config.yaml
norm_place: "pre"
init: "trunc"
beta1: 0.95
beta2: 0.95
decay_fraction: 1.0
batch_tokens: 131072
Each number is 50 + 12 x the weight over its row's rms, rounded and kept within 0 to 99. Layers, rows and columns count from 0. The size before them is the row's rms in percent of the matrix's.

# k: layer 8 attention key, 256x256, rms 0.154, rows 161-178, columns 0-127
# q: layer 8 attention query, 512x256, rms 0.156, rows 290-307,354-371, columns 0-127
k161 122:63 43 54 40 45 45 48 26 65 56 31 44 49 50 23 44 40 55 72 40 53 32 40 69 57 37 61 53 43 61 68 49 42 58 46 52 48 51 50 50 48 53 59 51 39 62 42 29 29 59 47 67 47 61 23 25 56 45 32 41 54 52 67 41 54 34 55 19 59 60 51 52 63 72 63 29 65 62 66 50 40 59 39 43 40 22 41 37 69 51 42 48 73 43 59 60 56 56 46 41 63 57 43 32 54 62 48 55 44 44 54 64 64 57 48 70 33 42 49 67 47 44 34 75 68 51 57 55
q290 115:63 50 51 57 61 53 62 55 50 56 40 61 59 37 59 45 56 46 61 24 57 65 55 26 52 52 52 51 63 63 52 56 58 50 27 47 38 63 24 42 63 67 61 46 41 37 42 82 69 40 43 50 53 52 33 48 51 49 66 53 51 78 60 56 44 50 39 44 36 34 53 43 42 58 67 74 53 41 41 53 54 43 48 59 50 49 74 63 50 33 57 48 55 60 58 58 40 52 57 47 44 50 31 57 36 51 64 60 50 50 63 49 44 37 59 28 47 72 62 67 44 39 81 51 48 51 69 51
q354 110:48 55 61 54 65 45 63 57 51 50 31 53 60 53 57 46 62 52 75 30 60 56 57 25 60 40 64 36 60 32 46 53 59 52 14 68 53 52 32 51 57 68 63 41 40 46 49 61 70 35 36 67 52 22 37 63 48 51 61 36 71 76 46 48 28 41 47 50 55 43 56 49 52 52 73 56 62 57 54 62 45 40 48 51 61 42 61 52 49 42 44 56 48 62 41 59 35 57 52 44 67 50 28 53 39 46 54 62 73 46 61 55 28 38 41 32 40 38 66 68 64 49 82 72 41 57 54 44
k162 117:35 59 52 44 61 40 62 50 55 42 30 42 61 43 40 52 60 62 69 37 49 50 61 52 28 37 82 48 53 55 33 50 41 60 54 55 71 62 44 68 58 46 73 65 61 51 27 61 75 38 59 56 52 36 40 56 72 56 62 30 48 81 46 51 47 42 35 51 44 56 36 62 46 65 66 53 53 40 43 45 32 56 42 27 56 54 58 66 46 41 67 56 52 37 81 67 40 52 48 50 65 50 61 42 36 17 71 44 44 51 47 77 56 50 52 52 61 50 61 45 46 41 77 56 48 48 52 61
q291 109:45 20 37 59 54 36 59 57 37 60 39 57 56 45 69 42 74 72 38 48 60 55 50 40 57 55 40 51 27 46 46 42 54 25 52 48 36 56 40 41 41 39 59 56 42 82 45 52 38 43 60 44 52 65 64 55 53 75 66 39 51 35 56 54 57 70 42 49 37 31 35 62 57 69 39 47 48 56 64 54 26 32 31 40 49 70 50 68 39 59 44 58 32 34 54 38 57 61 68 60 63 32 43 50 64 59 62 42 54 32 60 49 69 83 65 60 63 47 47 44 66 48 53 62 27 26 43 65
q355 104:43 49 42 61 58 44 54 58 48 61 37 21 50 54 42 47 66 59 28 28 51 58 46 45 52 56 30 46 46 37 47 36 69 27 44 52 45 52 41 37 47 38 67 57 37 70 45 45 38 48 56 55 66 37 64 43 54 64 71 40 56 48 55 58 63 43 45 44 61 39 34 70 51 58 49 62 62 54 57 58 39 53 34 34 46 52 42 56 46 56 32 56 33 50 56 50 60 67 61 49 77 31 47 51 79 49 65 54 52 42 43 57 57 71 60 58 45 41 41 44 71 59 54 61 44 46 37 64
k163 108:57 57 48 69 54 43 72 39 47 51 52 52 42 45 74 49 59 64 46 64 57 45 45 65 66 36 42 56 35 45 60 37 51 48 47 51 41 59 78 63 36 39 52 39 43 68 41 52 61 61 61 35 42 53 76 38 55 51 52 26 58 34 56 34 54 51 44 68 58 32 44 42 67 42 43 52 66 41 53 57 60 52 38 31 66 47 46 62 53 28 36 29 38 54 48 44 46 50 71 44 72 44 70 63 58 47 65 41 52 46 51 26 59 68 64 48 80 46 46 58 56 25 41 51 49 35 30 54
q292 113:58 63 30 57 61 38 45 63 52 40 54 64 71 53 77 31 48 53 54 48 50 38 44 26 48 54 33 66 57 51 45 48 56 60 37 47 46 60 60 61 64 62 41 41 41 41 63 36 33 60 58 37 64 62 41 53 56 34 41 41 55 42 39 45 55 53 38 45 49 51 52 32 45 55 53 52 43 51 56 55 64 48 51 51 58 59 76 57 48 61 37 61 36 58 69 57 54 53 44 25 48 51 46 50 68 69 50 46 49 51 55 51 38 45 31 56 07 54 13 54 50 62 52 39 43 55 61 71
q356 104:60 55 40 47 53 46 29 57 51 42 48 56 66 63 47 28 53 51 57 27 40 37 45 20 41 45 55 75 53 52 58 37 50 46 49 59 47 52 34 66 55 59 26 41 46 57 54 36 34 58 58 23 68 54 59 40 40 44 48 45 61 35 54 51 42 52 40 51 52 57 47 29 58 55 36 61 45 51 52 45 56 37 52 44 58 50 60 37 44 68 45 59 41 51 47 63 56 50 62 18 52 55 48 47 60 64 39 31 60 57 53 47 37 62 56 51 27 46 27 38 35 65 37 33 53 48 51 73
k164 113:61 46 26 53 55 65 28 47 61 62 43 52 43 55 47 35 68 47 55 36 43 63 56 35 67 30 62 40 52 50 69 41 68 46 55 57 36 55 62 78 55 69 49 47 36 58 45 39 40 46 53 60 52 49 56 45 47 47 61 34 19 52 49 54 23 65 36 66 53 75 39 56 27 44 46 64 38 48 69 37 49 44 53 37 49 48 56 41 64 61 43 62 46 37 48 71 56 53 53 39 63 59 51 29 59 53 51 40 58 52 48 60 33 62 47 37 45 38 39 51 58 61 27 54 59 55 53 64
q293 107:52 26 52 37 47 48 17 40 53 57 49 60 33 68 48 55 44 56 63 65 45 44 47 49 54 44 54 45 35 40 55 52 36 44 62 60 50 33 56 68 44 60 54 47 41 44 31 64 54 46 58 43 55 40 42 32 36 64 69 72 54 47 63 47 45 71 38 39 54 53 46 58 51 60 63 44 59 55 52 59 63 81 65 68 58 64 63 33 28 40 35 73 49 65 79 46 26 55 53 58 73 48 53 48 42 64 59 67 60 42 46 27 39 46 58 54 27 70 59 41 48 62 71 66 53 54 51 48
q357 104:54 52 56 39 48 35 36 37 38 59 36 60 32 58 64 65 51 52 59 56 66 42 64 67 50 44 62 39 39 51 31 44 50 38 54 45 45 50 43 41 47 75 50 42 33 55 53 48 61 48 49 37 49 10 29 33 33 80 55 60 56 31 60 26 44 64 55 35 54 62 51 61 71 45 66 44 56 35 44 63 42 57 62 65 65 59 70 28 29 30 53 59 47 29 49 28 33 47 69 61 54 21 65 33 39 54 46 63 33 42 42 15 56 50 54 64 46 54 57 45 47 65 65 73 78 65 52 57
k165 111:36 28 52 55 54 56 64 30 59 77 43 37 31 49 68 53 53 39 34 46 39 26 46 44 43 58 44 57 51 62 71 21 40 17 57 50 64 30 57 46 62 52 54 61 51 40 25 38 46 52 56 23 42 83 40 51 30 55 58 61 46 65 26 54 51 51 56 58 61 50 52 43 68 45 58 62 56 37 58 60 45 64 68 47 66 70 51 43 51 24 52 61 31 55 54 67 48 55 68 29 64 61 54 43 40 38 26 77 50 57 52 36 40 41 62 54 53 48 53 56 41 47 49 51 47 51 50 51
q294 109:52 39 45 48 47 53 59 50 53 49 47 51 41 54 61 47 51 85 53 62 60 43 58 50 43 37 57 60 33 55 72 36 40 62 64 51 68 62 50 47 33 51 48 61 49 55 64 46 47 32 44 49 46 43 28 66 63 51 53 48 67 42 64 31 27 33 44 29 48 39 46 54 53 35 44 54 55 33 41 34 45 36 80 63 41 60 49 74 39 49 32 46 53 43 51 66 58 52 64 40 45 43 48 55 45 34 42 55 59 37 64 39 49 68 47 74 63 40 71 44 53 44 66 35 46 51 48 46
q358 109:56 55 40 47 38 48 36 45 43 43 44 48 50 57 59 46 52 84 58 53 43 59 54 65 58 53 48 71 55 63 75 58 54 42 50 42 38 58 28 45 58 46 53 67 40 68 59 67 45 36 55 57 48 53 35 59 70 58 42 50 52 55 57 49 32 43 39 34 56 40 60 45 52 25 45 49 51 40 53 49 28 46 83 47 42 48 51 83 65 47 44 64 51 57 24 70 59 31 44 29 50 53 34 50 42 50 28 57 49 22 68 52 54 57 51 66 50 31 58 64 54 43 56 38 47 61 58 29
k166 119:67 48 42 56 40 42 37 59 38 47 41 52 56 58 58 57 68 75 57 55 58 75 49 44 50 46 61 80 49 56 67 45 59 68 63 31 70 42 50 53 42 48 45 57 45 51 44 59 48 27 40 37 38 34 41 57 54 54 36 62 49 55 54 53 46 46 52 50 57 49 34 36 63 49 18 71 47 43 50 44 36 48 65 47 50 38 42 72 55 60 63 73 50 43 53 65 54 45 33 51 51 68 42 49 54 65 36 39 57 49 44 38 58 53 57 57 58 65 58 57 53 45 52 54 21 53 41 50
q295 113:59 48 63 57 21 60 56 57 61 58 39 38 41 42 69 57 49 37 54 54 50 64 21 70 57 61 50 52 47 48 47 52 48 49 58 41 46 48 58 50 40 67 44 57 44 30 63 31 31 38 48 30 41 61 48 58 61 28 58 56 66 36 52 52 60 40 48 50 48 43 39 60 42 26 50 29 33 50 49 51 46 39 56 50 56 43 58 74 48 31 26 66 53 38 75 54 50 60 48 49 56 34 60 38 59 71 36 41 61 36 50 47 72 63 58 38 45 61 51 68 59 29 48 73 48 47 56 29
q359 100:48 44 58 42 27 63 60 53 72 66 48 48 29 52 79 61 42 34 56 49 57 48 43 65 53 58 42 73 48 43 55 49 48 56 42 51 47 34 63 32 41 50 41 39 50 42 55 47 36 34 57 37 42 54 52 46 47 41 45 62 78 26 58 48 43 27 30 42 56 70 40 47 50 46 56 26 45 47 54 47 48 63 45 53 47 31 35 75 51 31 56 66 52 27 50 47 50 43 54 29 46 39 66 32 42 78 35 45 74 56 44 44 63 66 54 47 55 59 51 61 72 48 36 66 40 33 57 41
k167 110:52 81 48 55 57 35 64 55 56 71 46 52 57 50 47 54 50 24 45 47 38 71 33 37 64 56 48 52 47 75 51 25 56 39 65 60 54 55 52 54 52 67 50 51 57 29 52 53 41 39 42 58 42 35 63 42 73 41 54 59 58 37 70 58 36 47 62 40 53 43 53 74 53 53 65 42 40 56 48 42 43 28 49 57 44 35 50 60 63 31 45 40 50 50 44 37 56 34 46 42 71 28 60 44 45 60 44 41 63 56 57 33 54 61 89 48 53 41 36 53 49 40 50 55 60 54 59 31
q296 113:54 49 40 45 52 58 42 39 33 51 56 58 56 47 46 67 35 36 48 36 83 42 34 41 50 50 48 38 55 64 37 58 44 48 57 49 66 27 45 58 34 56 33 37 76 23 46 46 19 40 65 48 50 71 58 52 56 74 42 60 28 64 41 65 45 36 34 50 75 50 45 64 27 55 58 56 36 41 62 56 46 50 56 65 52 47 60 36 57 52 48 52 57 55 53 41 49 44 65 42 50 24 41 53 42 49 56 58 46 38 46 55 41 46 81 65 47 46 66 66 48 34 44 57 58 88 34 35
q360 111:53 42 56 52 60 60 45 37 33 48 56 58 61 56 24 60 46 63 45 48 80 49 32 47 50 48 55 42 53 62 44 64 49 41 56 63 71 36 36 70 41 49 52 49 75 41 43 51 16 50 69 50 39 53 61 47 54 66 41 60 42 64 38 54 51 47 27 43 74 40 59 72 27 51 63 51 51 43 49 51 41 43 61 74 44 55 34 29 65 54 64 63 66 46 51 42 39 44 74 38 46 34 57 56 41 48 58 52 59 47 45 55 54 48 69 71 42 58 87 44 32 42 35 50 42 80 44 36
k168 117:62 49 68 65 61 52 31 56 51 66 52 42 48 30 38 70 56 38 31 47 55 51 43 52 54 40 44 60 51 50 70 61 70 57 48 56 75 29 13 44 51 52 52 40 50 29 43 31 48 42 46 41 34 51 61 42 43 56 29 45 47 67 38 42 61 59 68 30 47 39 73 50 41 66 70 48 27 66 67 66 55 48 55 71 45 41 61 35 43 60 55 53 42 55 41 33 19 55 82 55 65 48 55 41 33 44 82 52 65 42 49 46 28 44 57 53 59 49 62 67 29 45 69 67 43 58 41 51
q297 117:68 60 43 68 26 61 45 30 63 61 49 53 35 38 29 58 58 51 56 42 53 60 50 67 36 43 57 59 62 76 39 63 44 44 60 63 52 45 56 49 36 66 70 40 53 40 47 54 60 51 38 34 45 43 66 58 56 58 50 63 49 28 56 25 41 33 40 48 62 73 38 36 53 45 73 46 53 46 56 50 55 44 45 43 49 61 52 75 51 42 34 40 64 49 56 54 48 56 57 49 40 27 64 64 75 81 25 49 71 42 42 55 47 48 43 41 31 64 30 36 55 71 74 47 59 35 48 60
q361 107:52 58 42 61 40 50 45 36 46 43 59 56 50 32 22 63 68 47 67 63 45 56 52 51 46 47 63 53 62 66 44 55 36 51 59 72 66 41 52 44 55 68 52 51 61 60 58 39 49 38 41 41 60 38 71 55 70 41 64 54 46 45 50 30 50 61 56 44 56 54 23 33 58 54 69 58 54 38 41 42 64 46 44 45 50 76 57 58 40 46 44 31 68 51 58 64 55 55 42 39 39 40 50 54 84 65 47 38 60 56 45 37 49 54 48 50 49 69 53 32 43 53 51 49 61 37 37 51
k169 119:55 72 37 67 54 53 48 43 39 66 66 59 49 63 40 50 57 42 40 43 55 49 46 59 44 50 66 68 69 77 64 73 49 75 41 48 65 39 52 48 44 42 83 48 55 54 46 37 58 52 38 49 73 59 55 52 75 52 76 60 74 51 48 36 40 55 34 22 59 56 54 29 30 54 75 52 52 34 33 55 57 48 78 19 58 63 55 51 42 53 51 36 58 54 48 53 47 28 40 40 28 56 51 39 64 47 58 52 58 63 66 30 23 61 46 51 33 52 58 36 61 60 65 31 48 49 49 39
q298 116:60 62 70 51 42 58 42 46 51 48 51 36 59 53 46 57 45 44 34 55 42 51 35 56 60 58 42 69 69 45 54 68 69 35 30 65 27 44 57 61 39 44 62 29 49 59 29 49 51 44 32 53 47 44 46 54 37 34 54 63 61 53 43 63 52 53 52 33 66 74 49 56 30 63 53 46 34 60 46 58 50 59 42 66 64 54 44 35 48 38 68 45 14 61 44 57 45 33 53 47 31 58 30 53 50 49 38 57 44 40 56 69 57 61 45 70 55 68 50 55 49 62 55 31 39 55 50 59
q362 109:76 83 58 52 47 57 51 45 45 35 52 36 62 45 52 60 59 48 57 50 43 67 40 52 47 68 61 68 70 29 58 55 60 53 43 65 44 58 49 58 41 55 49 49 61 56 53 39 39 40 40 50 37 76 53 58 44 68 56 58 50 43 40 63 46 56 52 43 68 38 46 50 46 56 59 28 33 74 32 44 43 45 47 75 57 50 31 44 66 20 65 46 33 51 50 70 56 26 47 40 49 61 24 52 50 27 65 78 55 40 67 58 71 48 50 64 44 72 42 53 33 42 63 30 32 51 45 49
k170 113:58 67 83 35 43 72 30 43 46 39 42 34 52 55 44 64 67 41 65 49 34 59 43 38 85 54 54 61 50 63 55 71 65 42 49 58 52 54 62 45 57 49 42 55 48 61 35 38 50 65 44 45 34 45 65 58 63 49 53 50 40 50 60 58 54 64 67 28 45 58 50 59 45 44 47 40 42 60 52 53 42 44 46 35 67 44 28 40 41 46 50 66 36 44 53 52 36 45 47 30 42 43 30 75 43 51 53 61 61 50 42 51 52 34 58 61 42 52 68 73 60 41 54 44 42 51 87 60
q299 114:27 60 63 50 48 64 47 48 60 65 33 44 55 42 33 42 36 69 60 72 61 46 51 57 34 45 77 52 48 37 39 49 54 64 39 40 48 63 62 68 31 54 44 54 62 56 34 52 45 40 64 39 33 41 50 35 30 57 26 55 58 54 37 72 60 55 59 44 57 42 72 53 46 51 80 41 54 61 79 55 33 38 51 41 43 54 83 53 31 42 27 54 68 68 68 40 52 66 54 45 63 37 39 64 62 59 47 39 40 52 43 57 33 41 55 48 58 44 71 54 57 27 46 46 38 62 47 44
q363 115:45 68 59 60 54 66 31 45 57 63 21 49 50 35 29 33 35 62 55 61 51 45 50 56 44 61 84 37 43 48 42 52 38 47 50 42 44 53 47 62 45 63 67 68 50 55 50 67 54 44 56 40 46 45 48 38 40 64 49 60 58 66 40 70 50 60 41 63 59 39 66 52 46 47 96 56 46 53 82 45 37 47 47 26 50 44 71 50 62 64 20 41 70 79 71 55 42 61 57 36 67 41 36 63 54 59 55 46 57 48 59 57 31 32 50 33 50 36 70 68 53 29 60 48 42 57 27 55
k171 116:55 53 38 42 44 70 35 67 66 54 47 38 64 45 56 52 41 68 44 60 33 50 60 55 41 57 60 51 51 43 43 59 58 40 49 69 44 57 44 47 50 47 50 47 45 48 52 55 57 35 61 48 40 32 45 40 50 49 33 49 42 44 62 59 70 58 76 49 56 59 69 49 35 40 63 57 63 60 69 51 31 42 44 19 51 51 80 61 49 45 58 42 67 52 54 55 48 61 30 55 67 67 34 59 53 60 47 64 52 43 66 53 56 49 50 53 45 38 55 65 42 34 37 48 43 64 23 42
q300 113:58 56 54 55 63 36 40 40 47 40 42 60 42 40 66 57 49 50 55 67 48 37 47 51 34 60 44 41 45 68 68 61 31 56 71 54 75 60 59 55 35 31 69 50 68 52 30 45 61 72 72 59 34 53 72 46 43 46 56 39 42 48 35 36 41 75 37 52 33 49 44 73 34 61 54 50 29 53 34 47 54 53 29 45 55 42 51 50 40 47 62 52 62 53 37 34 39 67 51 74 64 60 49 47 51 41 49 39 43 53 44 74 61 36 65 45 82 76 61 47 31 44 48 46 49 41 72 57
q364 107:67 64 44 54 51 25 51 49 49 48 52 69 38 38 57 47 39 42 62 76 62 44 53 41 46 54 40 53 48 75 52 64 43 57 57 35 88 22 42 55 46 29 59 57 70 33 35 65 52 45 57 61 37 52 48 51 37 56 48 46 49 51 49 34 58 49 26 56 31 61 46 75 31 57 46 48 35 46 41 59 52 69 15 51 71 35 51 49 58 46 61 52 42 63 34 34 30 66 56 57 67 52 48 33 51 29 54 35 47 56 37 82 56 34 47 43 67 66 51 58 47 49 48 51 38 54 51 58
k172 111:52 70 39 53 54 32 17 35 58 50 55 53 44 41 57 49 47 44 57 59 50 47 58 55 47 59 48 52 48 56 67 56 50 52 44 69 77 47 48 49 42 34 56 43 78 57 31 55 36 65 64 49 50 53 64 36 58 31 25 40 48 47 54 33 32 48 40 49 40 73 42 56 37 65 54 49 49 38 61 69 68 72 42 39 47 32 71 22 31 45 52 38 57 56 37 34 49 58 44 61 53 64 60 42 67 46 47 60 31 66 49 75 44 39 48 49 52 72 32 51 47 40 39 62 22 45 40 57
q301 111:43 30 55 45 48 42 53 59 39 43 55 50 57 43 71 59 44 72 43 69 44 28 52 17 38 52 64 51 56 56 52 51 53 47 28 52 61 52 57 42 35 47 44 48 59 37 46 62 42 45 62 44 51 66 53 40 55 54 42 44 46 55 40 21 55 54 42 55 56 24 41 52 45 57 52 30 20 59 48 51 77 49 70 52 40 43 22 54 59 48 41 52 50 42 42 33 41 45 54 29 36 43 50 20 52 31 35 39 53 46 39 22 50 39 37 56 45 43 48 40 70 54 40 65 48 52 46 43
q365 112:25 25 66 29 47 42 40 71 37 42 52 47 65 44 45 60 52 62 44 49 47 31 50 23 43 55 62 37 55 57 35 54 43 36 44 63 61 40 59 44 22 56 66 53 62 45 39 69 29 51 53 45 39 44 51 51 41 53 47 33 49 52 39 28 47 53 50 39 49 26 43 44 41 54 68 56 29 51 58 57 69 42 54 55 59 56 34 40 21 58 54 37 31 41 48 41 22 58 45 50 52 45 53 27 55 34 36 56 51 47 34 38 49 54 50 58 47 33 61 55 55 55 39 62 50 72 32 52
k173 119:29 46 61 44 67 19 36 64 53 50 41 47 65 39 62 54 55 61 42 80 52 45 54 51 47 46 70 58 55 61 36 65 55 31 59 59 80 53 61 50 42 48 47 53 58 39 30 64 51 60 57 47 68 50 35 46 54 61 53 56 67 60 49 67 55 59 40 53 61 43 50 53 19 52 61 41 38 42 53 71 65 39 50 70 49 49 23 49 65 55 47 63 30 67 37 36 40 37 33 59 41 36 51 46 31 60 50 48 63 64 49 27 52 50 61 36 39 52 43 64 47 36 38 62 60 51 53 50
q302 113:45 53 34 56 42 47 34 45 70 39 20 48 40 57 30 70 51 50 36 55 65 27 67 43 66 39 44 52 54 54 41 49 47 54 32 70 38 40 55 56 27 50 56 46 65 59 52 47 67 29 58 41 35 41 49 57 64 53 36 66 73 50 47 69 59 42 31 36 43 60 60 35 39 71 29 58 56 38 41 47 49 59 42 18 57 47 72 67 61 41 51 45 30 46 62 62 46 54 61 63 54 63 53 41 69 45 67 62 48 56 32 76 36 71 49 45 34 22 36 50 50 62 57 71 53 35 40 65
q366 108:60 52 43 60 60 54 46 49 52 30 27 56 50 70 41 59 44 58 39 49 81 31 70 36 45 39 65 49 55 59 34 73 41 63 44 76 19 59 48 52 35 34 58 54 68 25 52 36 69 32 62 50 32 65 63 56 49 49 29 56 53 62 33 48 60 39 34 39 56 32 46 39 42 70 33 63 47 55 53 44 47 56 46 24 50 42 71 51 31 41 43 35 43 42 54 59 55 48 45 65 57 71 46 52 57 31 73 60 42 68 33 71 24 77 58 58 60 31 44 37 66 40 65 76 48 28 53 44
k174 120:45 64 36 53 38 50 48 62 58 44 31 81 50 43 36 61 46 51 38 61 34 44 53 30 54 44 44 29 33 51 42 28 40 43 60 61 50 50 54 31 40 40 33 50 65 56 63 60 63 33 65 50 35 50 63 40 53 35 20 65 55 53 30 38 72 49 49 57 44 29 67 37 44 68 54 59 58 41 50 38 43 47 50 25 65 36 66 60 61 64 28 55 46 35 40 61 62 56 55 73 61 60 56 29 52 41 67 60 33 48 44 57 37 65 63 54 64 37 56 52 55 54 59 54 42 25 81 61
q303 111:70 59 35 50 47 35 53 54 55 51 44 49 61 37 27 57 42 63 38 59 43 57 39 75 45 44 62 54 54 46 42 45 56 35 44 50 81 53 50 41 61 51 39 43 56 39 67 52 42 54 66 72 57 49 67 35 47 25 48 44 62 72 63 41 49 39 40 52 70 42 50 77 49 59 67 37 64 47 43 82 64 60 57 65 61 54 65 40 71 64 33 36 69 52 52 49 54 62 56 56 36 27 46 43 37 63 74 46 47 56 48 41 37 51 53 64 56 49 56 43 62 72 38 77 51 44 43 70
q367 109:52 71 51 52 41 38 55 57 39 37 61 56 59 32 50 53 34 50 56 60 52 56 44 54 36 50 50 52 37 34 50 35 44 44 49 51 80 46 38 64 63 31 41 51 65 37 51 58 44 38 46 53 70 65 69 38 62 46 38 45 56 63 63 50 67 44 43 65 69 53 37 68 56 50 71 33 61 62 60 68 48 65 61 61 54 48 53 46 85 41 37 44 56 45 51 50 59 42 47 43 36 30 27 46 41 36 77 72 43 58 34 56 52 48 54 51 51 28 54 50 50 56 38 66 44 77 38 62
k175 111:46 51 40 62 44 49 39 58 42 58 39 58 62 51 30 60 59 50 53 52 42 52 33 53 33 52 51 54 40 37 40 51 61 41 45 49 58 60 28 41 68 42 49 66 49 45 57 56 63 39 50 58 56 68 53 65 33 39 45 51 33 41 44 33 49 43 35 56 38 24 60 55 71 63 62 35 59 49 41 75 65 56 32 50 57 65 58 40 49 71 75 27 64 37 50 35 34 46 33 39 34 64 32 51 29 81 62 58 58 58 48 41 37 33 55 47 52 46 45 44 38 51 45 45 48 50 55 56
q304 121:51 63 45 35 52 67 66 61 76 66 56 41 45 51 53 53 43 43 39 60 57 80 63 37 65 54 31 64 52 38 53 51 63 50 65 51 51 51 68 52 63 66 52 15 36 53 47 60 46 63 53 41 51 25 66 37 58 67 60 54 46 36 46 46 42 69 44 57 53 49 78 55 37 48 74 33 45 59 39 50 53 57 55 40 44 47 26 56 58 38 46 63 50 47 52 36 42 46 43 27 54 48 42 49 26 36 68 65 55 55 46 56 47 51 28 47 36 57 39 50 48 81 60 78 44 61 39 46
q368 106:48 53 55 35 53 62 59 37 49 58 53 40 54 38 56 51 46 51 44 66 39 76 44 48 48 50 34 63 38 33 72 38 67 32 54 32 36 45 51 30 59 52 51 34 33 48 40 50 57 38 57 49 47 58 48 52 51 44 56 53 30 32 51 49 54 67 73 34 49 54 38 59 39 73 41 48 25 62 60 43 33 43 53 57 32 44 39 49 57 45 35 61 47 47 60 53 52 49 43 28 52 67 53 57 25 34 54 46 18 55 42 34 58 54 53 47 65 51 62 41 28 48 61 63 44 70 38 48
k176 119:40 42 70 47 54 35 58 48 62 47 48 73 42 45 55 44 54 46 56 59 35 77 26 59 66 26 28 50 37 53 34 49 52 35 78 46 65 52 66 34 59 66 42 42 41 61 63 67 70 53 45 37 75 46 55 48 49 49 54 44 36 48 43 68 48 53 37 45 75 43 67 58 26 45 46 55 35 42 37 57 48 48 55 64 34 45 41 55 61 67 52 45 39 47 72 50 40 47 42 64 64 61 46 53 49 58 70 56 45 45 67 37 63 40 28 55 38 60 56 43 44 52 63 68 54 54 38 75
q305 116:39 52 51 56 43 36 50 43 40 44 49 72 48 71 57 27 19 42 19 51 28 54 32 61 55 53 44 55 59 50 58 91 54 42 57 68 40 25 69 36 50 52 65 44 35 46 51 57 39 32 62 43 45 29 47 54 62 44 50 58 58 56 42 45 70 30 39 42 31 37 44 51 46 62 80 55 50 53 67 39 39 42 46 70 38 40 46 34 69 33 64 44 56 31 60 46 42 39 45 83 47 52 57 42 36 60 28 49 46 38 53 62 55 55 43 46 73 52 60 51 49 33 55 73 45 52 63 66
q369 115:46 62 48 48 56 67 46 47 30 37 38 67 44 56 66 33 38 55 32 49 35 52 19 59 60 42 59 47 66 55 45 81 49 46 51 76 45 26 67 54 51 55 65 50 57 47 64 34 38 50 69 41 32 31 43 36 47 48 55 53 64 55 40 55 53 35 45 38 26 41 61 55 49 55 70 58 59 50 62 37 49 52 32 64 49 31 43 44 41 34 68 38 57 40 47 44 33 44 53 72 55 47 45 50 45 41 16 51 44 53 52 56 58 50 61 59 55 42 37 58 37 31 48 80 61 68 59 62
k177 121:30 58 44 44 69 52 30 53 55 65 35 64 48 44 48 52 39 65 32 68 36 32 24 64 68 30 43 55 57 59 46 54 58 47 53 62 43 25 66 50 56 46 58 44 67 31 45 48 54 37 75 31 47 46 59 53 59 61 55 44 70 33 57 57 72 52 43 61 32 62 36 57 52 58 62 66 35 43 54 49 44 49 43 52 46 37 54 51 71 76 73 54 71 30 54 31 58 50 68 45 54 50 53 40 54 51 34 47 65 24 54 61 42 38 52 50 78 35 48 60 57 34 51 30 58 52 63 53
q306 108:60 37 64 51 53 32 70 41 56 52 41 55 53 37 73 48 37 65 22 35 59 24 30 58 40 53 38 60 50 54 46 52 49 54 53 53 53 61 47 49 60 43 39 25 29 50 55 64 64 48 48 60 69 62 48 48 30 62 43 51 65 27 51 53 45 63 36 58 58 68 50 69 71 50 59 53 40 71 45 41 44 64 59 41 52 50 55 62 59 47 49 43 60 37 61 25 51 34 81 62 52 35 45 48 46 67 62 47 55 58 59 58 56 43 52 62 54 61 49 44 43 66 47 36 42 60 46 41
q370 099:65 23 54 50 68 33 74 40 53 49 45 48 66 40 62 33 32 64 35 45 53 30 24 60 49 50 38 55 50 29 47 48 46 55 46 54 43 56 38 43 70 55 45 36 43 50 51 71 39 60 38 46 48 93 55 38 39 71 39 52 46 43 41 63 64 64 40 61 69 69 50 70 70 63 59 47 56 82 57 36 22 63 58 44 53 52 52 63 52 53 55 61 45 47 64 33 43 47 69 48 67 37 50 58 60 48 51 46 61 69 35 38 60 44 42 69 47 70 49 47 59 59 57 44 40 68 41 40
k178 110:34 37 62 53 48 42 49 78 62 55 38 59 49 55 58 45 52 39 29 48 61 44 37 71 37 73 38 63 49 41 51 60 63 49 41 34 62 59 20 68 49 51 37 54 45 37 55 54 42 47 43 49 45 52 36 32 44 37 59 40 58 48 17 58 67 53 51 55 47 48 37 48 69 30 48 28 44 67 48 41 67 49 40 43 56 50 45 60 35 59 49 60 45 36 75 41 38 55 56 49 53 33 61 42 43 55 47 39 74 39 63 87 52 54 52 64 37 81 41 42 47 63 55 42 36 61 36 50
q307 106:40 46 56 64 41 20 51 48 63 37 62 65 55 29 45 45 58 75 47 52 37 59 46 43 44 50 39 49 50 64 69 38 57 50 57 52 53 51 43 47 58 68 56 44 40 52 44 47 54 56 70 47 51 56 60 54 26 68 20 43 19 18 39 41 55 74 40 58 60 32 54 32 38 58 29 54 38 51 48 16 53 63 61 34 63 29 46 54 56 51 51 40 67 38 63 42 65 40 53 59 48 45 47 41 39 44 56 56 61 41 38 42 66 55 65 45 39 33 28 53 55 56 52 54 70 57 71 50
q371 114:28 66 52 55 30 28 61 66 56 39 61 64 63 51 42 50 53 59 39 54 34 77 51 51 43 48 30 42 54 62 50 50 44 43 50 59 55 53 49 54 63 54 48 40 47 59 64 47 48 44 70 55 69 52 69 59 35 67 23 38 27 17 33 34 64 73 42 66 67 36 39 32 30 71 49 42 33 59 48 41 62 59 60 51 49 43 58 37 57 44 44 39 44 40 57 47 64 42 65 65 65 38 47 44 48 51 75 63 68 49 47 49 59 57 57 49 52 33 24 51 55 37 45 46 52 50 69 42